{
  "head_dim": 64,
  "hidden_act": "swiglu",
  "positions": "rope",
  "rope_fraction": 1.0,
  "parallel_block": false,
  "init": "uniform",
  "init_std_down": 0.0396,
  "batch_tokens": 65536,
  "doc_mask": false,
  "train_tokens": 501500000
}
Each number is 128 + 32 x the weight over its row's rms, rounded and kept within 0 to 255. Layers, rows and columns count from 0. Numbers have three digits each. The size before them is the row's rms in percent of the matrix's.

# layer 3 MLP up, 1280x320, rms 0.0396, rows 182-215, columns 0-63
095:166146093105179119154143116105148109151121087163126183139138168145174195106106196145088121100112060181192082129100095108101144136133109145130136120106133072100160134129110137154134104112135142
105:064083177089090111171143176098154118162104177120145126190166154110102119099118137126143125080019143117091119118179124096101169124139108150178122103112145096164139106150106169089112039147148053
108:111145110125131144092146102125111100088194085129186175198146123098133128169106135093147094151172134194118068098155070175117094083154116063098152199070169112163161119149137093139100133134185172
102:163105156102123148166171108163116156165159127088105115062139081206140133144102137083127067146095150108135098131126104091130113134112143055135100050140127151109102078137109136135095149178108124
095:077104133110109128162143147102126083170174151190100148111135133061107115122126099133109171120109114190125151134085112162174125127139104124118145196089190146187162111130148033128130131136063082
094:110096163169135111122093112165118111107147195141112130192127129128114104075139110119096164101080121121126163197103126102143151102158107123116123134139104099089108093118075116177166095188091144
099:100150140148113106135134174135107164120135059121165043139119190153135118096145133105101118089069110153148164134157131093160143111167192101093106077192102105096064112173203160128149151173122146
096:196165082162114160124162166131137083154118110155146118113173108133117139187110176070104144129173060145097131160102134089100119107135115102163122109129163137099146096163109116155139091117122100
101:130113155132140096088100095130106140112103060147132116086131153089146157126132127097087148104163129124147148129155128135091090148097135118132131154072102158154186115121150150120108142136144108
105:146162138102138132184132143104083118121111161118110110096142150135126133177162175087129082153118131145137197120141144146118125097137184147160108177143154137148101169153180081130048066144116149
104:104126090095164050177140142139149157140136134148126134080182129133188085129122161098158145165156102115179126140189169115176146092124102173089151155137161067113123108125093149123171093163076085
088:058157185137215134094182142147144164091190126133158188060111162097090101134110162128081155070128081133122148174106165140172151162113136169149108154162130138094135129166125153122125112210133164
096:128177159102123137163129117120151149161148093145052089138112191193123194105145188129128087082134154122113128091127147125104130080152090129137140130139172161161116161094150117155122203103079124
096:144083087141136150164135122142224142185122109119079087093093094092164202123096103161181147176090072139129168198108146102072178052141096097113126119117091120110126114073158145058172145184087123
109:135113135160185128153118128149049143143116161159123120191128138115173133141108175135113128125113129106131109166122151140080113129177086144150066137201163188073136122139143138102100137138202149
098:148147095086120174199158084165159137119085139130156098141166054082095119180153131090139181167170112159118141163122129136146126106075109126109093186128083113133128071160183125113128121134150106
104:107149093187102133153133160123109164159116138138112143178151158132147126142121141135148152168116025158154159109138152115199117111125117156111162099109137132100118150109076040160139194108189163
090:116121207150091133130102113077130145090091128101092117170104155167105149149112127088150140117097159137077152130118166156085194158154132127188144040145132108228180123110177164123141116192129153
100:199142137149169144100146101146097094151136122152112116144089144093171127164119143097124121079131130085114108146151143177091128109099105149141079150140132127086133143084099133095141138095169091
100:106122130143174121121152144128134142162133138110094114134123167120124129159126086166121115151133150103141125196167192118143152146117092096115171171153096104045104123149115137109160146078116183
091:115149110142140137077139146171129143102118180113139129131166158190155156132118105140148142112099172049150119139096081096145055197092122174133098135120128128088131114021131170137133166109185146
104:082156109068116170167179133084130119118111117129098114170023080139062122111137124099150121115130097104168139159132113128108082077121170132109109132201066139167141144176121151125137118126108145
096:071122128126136101058119149088145191155177117164142178136121202148155114137098157176200145134115075157146145073087094181170159082125118117161108074156121103082099201106136116185166121181077113
094:167117113130120031142101122134146151125136141116120109148114151128118155166083145133111171127104141141136163155129141095161098144122181123063134033162110102098122141062078120041175134147095148
105:089110111139206067158150145072166097121152083146157148163115134144130158133121083192103112114139145103145136101137134209068176129176145141102142091189135139140138100128151102124134131135171094
105:099118120125187154050100122141106166117117160125054138167118128108151145134103067094114109179117166019084087157111089166145086126090126129143106162106143133140162129144173128158178073085118125
104:131064139126183120072097112067140109133115074082157091134095097143114142118148119107157169078092152149066129104101177098149124118117139176191120083138191110147103097135105133128100149145180097
100:079155164098121153162119114112149153166147172142158077145086116110144121124115130251123096147136098154145117155128101116148149155119135091153155141167125083098118129121181117095149112090116121
099:142135144160207115134160151202098098187139119136126142160155171106155094137133072116065140129129118142093086111157133122129101097153132125136131123160179111112127097086107127051181122150110116
117:112196082084117077155086133113098206148127153154156141123091119066162058120200077088093133145126167132111113116152115152164135112099183165102166124158123092153101148118106123139093143123129129
100:116110071108098157094111101184106147077132179168107214099115069139105132052071141119187100169117144095104102103157134151168113127136160168087099059144174124114140149082173162123141130132110102
104:149108139161148096111141133157098088090126085139140155137141129188142134059107145097095141133124079102116114149158156135120112186124189119140128163121108126188114080081093146104159126120210096
103:150114182126080192086156081125135105122193116141145175165149125148115122125099113156119138126166146114101144077123085115049115136020110105118164098099161124097152122164084150106110163139129145
101:190134146128139125152161140120091103210133088064114117177153086097111090089157144119113101106148097136092152172180148061143050140157122122084127121104109162092112161132121087162135113128123092
# layer 3 MLP down (transposed), 1280x320, rms 0.0396, rows 182-214, columns 0-63
100:081150167144106189143099162095113110099106126133105109149130164139136087162139182158155082137110116157114170151130141158063109130119107175046110080169113150138183148132127082188109097169157125
106:138082123134088126141118164116147101097128181159144124171213082076175174129116106126092060114134117105097106148119127116060149131147146115135131152069092097071151168094149175129146111141127085
103:154141181139071165119124158099087179125129098134092139125130109094149094112194158096182094145177166180100136114103164161109119127181099150144151115051160153150112107080131142129135163190164190
106:103110078102148168161128084179130135123141144108140136071156098153172145142088069173141105102132111122125104128086101160094095139146110067100136070066114116188105060104107140191127128088066154
091:128100161121116112147109149164081106139117114117146144121188087165112169116154069195133092106087118120145115153148136120094130073096112096123199206117186149095077112103095172115115074149131128
098:099143092141130075092159140154034194108110162121150109194116148124172121196167091099092125144185159128149150146090160073105159129151171151130114077070153095139114158128156133133135169100105149
099:149134178193163067112163133121136162116159141090174117135127152158123104094144123152116102103149130164116119139102113111171142087153166089126073198152148125130104114142179145114119182197145062
096:138107078151098122117103150097113102126122128117060216129135115144115189113114138156139092164123168157081129103092123130102091097105122149078151133125101059076115078136099099160168125115154130
101:095070117114149153076112061138085117104147117100085103091158122104150083084162150133123168159155190128106125124165154105117165089113131135099068137076154069131125088140148151174154141181120144
103:169121124131159114136078103145107138154196125107096107130126148172181126096139123099180155119090116164160107154053171022149104099166144089141122150051153124093087126101118229157131112131180094
101:104129185144142086126153147127158096082125181133134087102165242147179123143114145088120189171164141081133142115153097164172113131159088180131131081117131180178120145158129159069146137101070145
084:136157055108131128131118188148156114174133124130138148153145145113097133116090101113108124186046148105068098119128087129147108136183151173147121164106106150122113131109113187141152130118093166
098:120095185122112118050100160164174137159075161140110053180130148142132131103169122130135120107144144175138115184091174107169103124185170115082099180167143164149142115110166133107112158114149140
097:100148097142147123192143140121196146125084172132118099109170115110105149113084125101143142140098160148135125097106192097126112116112144078119128157093215143100170166139101153120107128140141131
108:155109121150161085130114108116175086140171169087159131141185104110167122125107144140071128096120143057160187136081104140121102190175164074156128255184216109105134120133148193130089078115146108
099:066140165073143150090088108110144174141180081162137160092135138113148223178102146089131156126134077157127136167148141178132115109071106061150088090106133133124178098154075114080112133116136119
102:101135133194165158181136161158114133181144100173187187160126155089154139147130117119107134146150076119107139125103150129130149155068133161159166176094098134082059111143066062176124101153128174
089:094108143122144110164120159120128192145134154121127191088125151120108115053078121173143192088101177131093132196145104094129167115132201102125134162132141171119156111144102102125104131123123142
100:071108177132128094157149120102151173102145105075128148100077189120175118114140132095105115148122076165132079100117159182112115153215173076102097150144114117081109185150074155115124108111141036
103:151111170083163129131083154129166144134138145142092122168127152107094166133153109149143153178184114076146135163127181149160077122124182116125112119145154118162096068158140167097092123157150139
097:089107157048108155159079146173148137147100159145053129140166148155153144158107134126183133128128163103149156115178152159088152133081067121111109126110189091180164124110161133133096149102118182
105:072174168086129140124197182165121137113112114125102099171131215148135118086144145093184187096134158146240155097162154106138198107167168070123129132172083140155139203146090121113076134142130154
103:152116137119147091124136175128154090141087159203119130111154102162163111190138075081184152150093148157144148129127138132170158084162130145143125085150117111100087102162150125175160150077140111
099:179131083125097142150118143154096106112117136127132119080075135061132100152105090113048084106133140154107138069118122143152135069110106146153161111159114135133109142109138068124119111089122131
102:091094143124149191086116149083171102147111144168126169132155128168139139152108128160136149093139114145082158128168121168073099140157106147092065104234116161063102129109122122097147112110127134
106:099093156138148130118160123151124153126149145180069181150149144120168101097155128115147096097188172086112102165129155143147112174090122157155147096091112122102100140094062136150133112122140126
107:197112122130133076098107085155161114077116093161109104114076143135133119104158133093141151149160113121100138154086130156200154133064167201176139101111130126176106094102111124078114179126152092
098:145101144174109153131118090096104106088098187144080140150075137169112061143214104153180111120134130111118144105153164150129202167164111162165071215166094151076100099075133118068097149167146106
103:176186102123155162109144132206126124114095099163147132161083119203128094146087091150091161123165136081086042124145148165150082116105132126159139131169136112105117104095122152122112156122168118
109:122189079139152070132122133162156146129125106196083143210126136138152156139142076114058101133165198090118133104107184194169129136091180162175131000169160167128086148119154103079155181163105126
103:126146098089117117128172063103109112130107158189109135076207099130114101149138145118149169139116111183138125149139066144138136086201151061194103191145117132149156157086182116140172142118140149
102:192113177098164095137165106113118108103160138113195084128155067159156079072118113073160133148118123180125111134135133114115134104150178109159152154105148156164141128079104115154183145146153166
102:141244115156137150159136099139124090118077138153135130157178078087134187119145156099140160160145144108176109100077086147108134122159147109081156115104092149176069110150157077091140142122102108
# layer 3 MLP gate, 1280x320, rms 0.0397, rows 183-215, columns 0-63
102:145148172134129107091102152135114108122091211089110114140166125084082142107118077160173050105143079133119116158132089167139087155100105100131113108112126104108123093137126131153140184157129050
104:061099123097109137131151144110131137134110118184104104144119131063130118082157099170133108113145169139095077093128112151116159129104110139125093132125168091137112095142106168141187072099075070
101:098120198086087090084098125124166125137127116125141108114117135113185118131134130181128084071123169099171157137065150155130121101157145153181120135156138071163178163159120138095149165083149116
091:125165112178116122193144081087122112069116098136082112144143148103129066115132108170089122172099115100122095147129147150156143139090113132131156152162171101143114146150121139146110112145153122
096:145165107100116125147140089082104106115077147130109124019206169179217118176126190144099101124104138203115089136119103069112089112082145190156147158114117154188149116162117132156059169108166160
096:133125084118178136127136147100132103152136172122150113147103081159061103040086122144118083096081075099105133123154141124161181114151120152168129103101148108079097109171082138158104125138161175
093:178103131145107148110133122132133117156149119092147059116123157102117086113183108137096123103229110114114152141149183116171097091146104159119089147136136188176140194175093111183160132104165082
101:133158106132123159104158145133138079126095184185107164125136079128135098118100117115168143081183135165088102089101101072201091116108135092175140129142135189152113151168118129116092134074162167
103:158072133142088094169152080126128154137162157066120147142057122177163102141105160218095155120075129111129049088114122056108165082132129146100121139152092106134095100118107177072209116144126093
102:123090152135098148160182122096091171118107074161112130103142122119129094103168126138103142102114067107185081095168102120155180139113097158114129099085161126108092122088072161144157124134119082
087:195141153070102088062137181168118115153103113176164130120144119105121126115164112161110099137135144097123130143135142150118165133137146136079132107124073146141074176076159169146089155121163114
090:119170155149140145170068109126154112166084094148164166142124152057135073094166165076109109122156123156136135104155154167098124183138081119102064147125132141119133085081124087140089082156063069
094:125146133142150113140103127125127106036102085155098107169181142126168118153144118129104075142128082128103133124131163086180122129175121084114082073177163134070171121129050143141108151144094153
114:093109148111072058138137140102127118060108121155183182095136165122091110093166115103104068144093089171107096122132134176120144134117119150116167112099092135156090205111176133121133159141155141
104:130133132147136094127144164075106132151160108096148147125136146093100173148183143207090144139101134132132112122077110150173171115114088104143142149090138123121146081158103104126100082139163114
105:096086074130066137113135143124095117152121160110136113172161134066052128063070176083180118123134126131143191094150156140169082085083158134144181130131141117199113138076151121126104189188096102
086:140090180142108137121116123077095153096110128096150124121147088135124088128091118062143160171138141152113192146092170134141134096121149097152165067154157123115143078063190152176151093111092133
097:141129125135086121060133136124113073112183109127127078154100146046093153163126129131146162142127169136127120141082121105188117103112124138079102147062056123106080145037126157130169068151104165
104:133139108121121101140093164145115154183140106102120124170136137085074151187135109124183140194142099085100127156093126143146111127087110122157100128203144116094137124199178144119104142154103155
088:176132133119155127138183098105061139119118096085141096089113090137085212086143152112130094153152097099174113116098078164126093099158176109027210138137151097071062187132160149157114171132143107
102:172111122151162143118158159139160108084132124154167110160097164109159121138101178146130115154096153151097083089075118176070156126141119108141119149124161105092203113174217110161140100177081159
098:128148150143131091156132134180120165106119107166077165118154141163121144181056118082129146125213123116116111154116137131128130128129114148123181119086160129122120115159125081100054111139112099
086:120110190111125193182125082152147146135104130084125137144143125153082195128111105100170169098102121104096101108115093174112085090158094151155133169147107118146146130157113108129106161095116099
106:143132121146068101128086129134079100071142150135130148207130120156153105115079109103160123123072115139123159108146146208122137100130162000097078083065166122125125112145097098106088129097130125
099:146151185095164112122196126175107143090144125092095149155109145181137110114133147130149150143135140168141119169100150178122141169117115136073150124133131142139119147139120126166090184111180105
104:131113106104136139139118160085126130174071151178150114108167109117101086131132112194172138094136190108174128132163080158108065171091107143141155092085163079109106195151168149173114118133140130
104:060088138162119107137112143153119131130055130073170149106153147113157123121123179082147140163169080166158124095145200175132116068097108125147138101051146186134131173109129135073115086167170142
112:112099211080078095082171171113085164109176198105095134142102111144097134148068116141154157091085146109172143157137126103111057121101173127062164109125083121114107145161185126175138127110153081
115:172182105217156150124107140073131178100234086163143149096128075092164134082153097128123101140150092118094104152138141204160168116132162128116163112168074172120078132127070137102153110158132131
106:178112132163091092128120123092157167051213086168121121097203156145127080132110134133092093103130118122111113141143116106142084111108111096117125102089090073150130176084128137131168112157165169
105:159090133134088128092174122197068204106108127116062132123093148110115172174096103124128071143183124143124174078122187127092144143098131089136081111117124091058130172161123109146079110060120098
100:098128162117131103068110176115133128082109115121203122132142116095135112138165168128139105133055148139080153130158119130116135145159080131163120106093107159107085150150140060162080122150072159
101:097150136120147176131091067156109150128129118131155118176120124145091126150097147084186158117107103148165125122152137089117101123044151131089111140213106130091158215149116102124125100117155162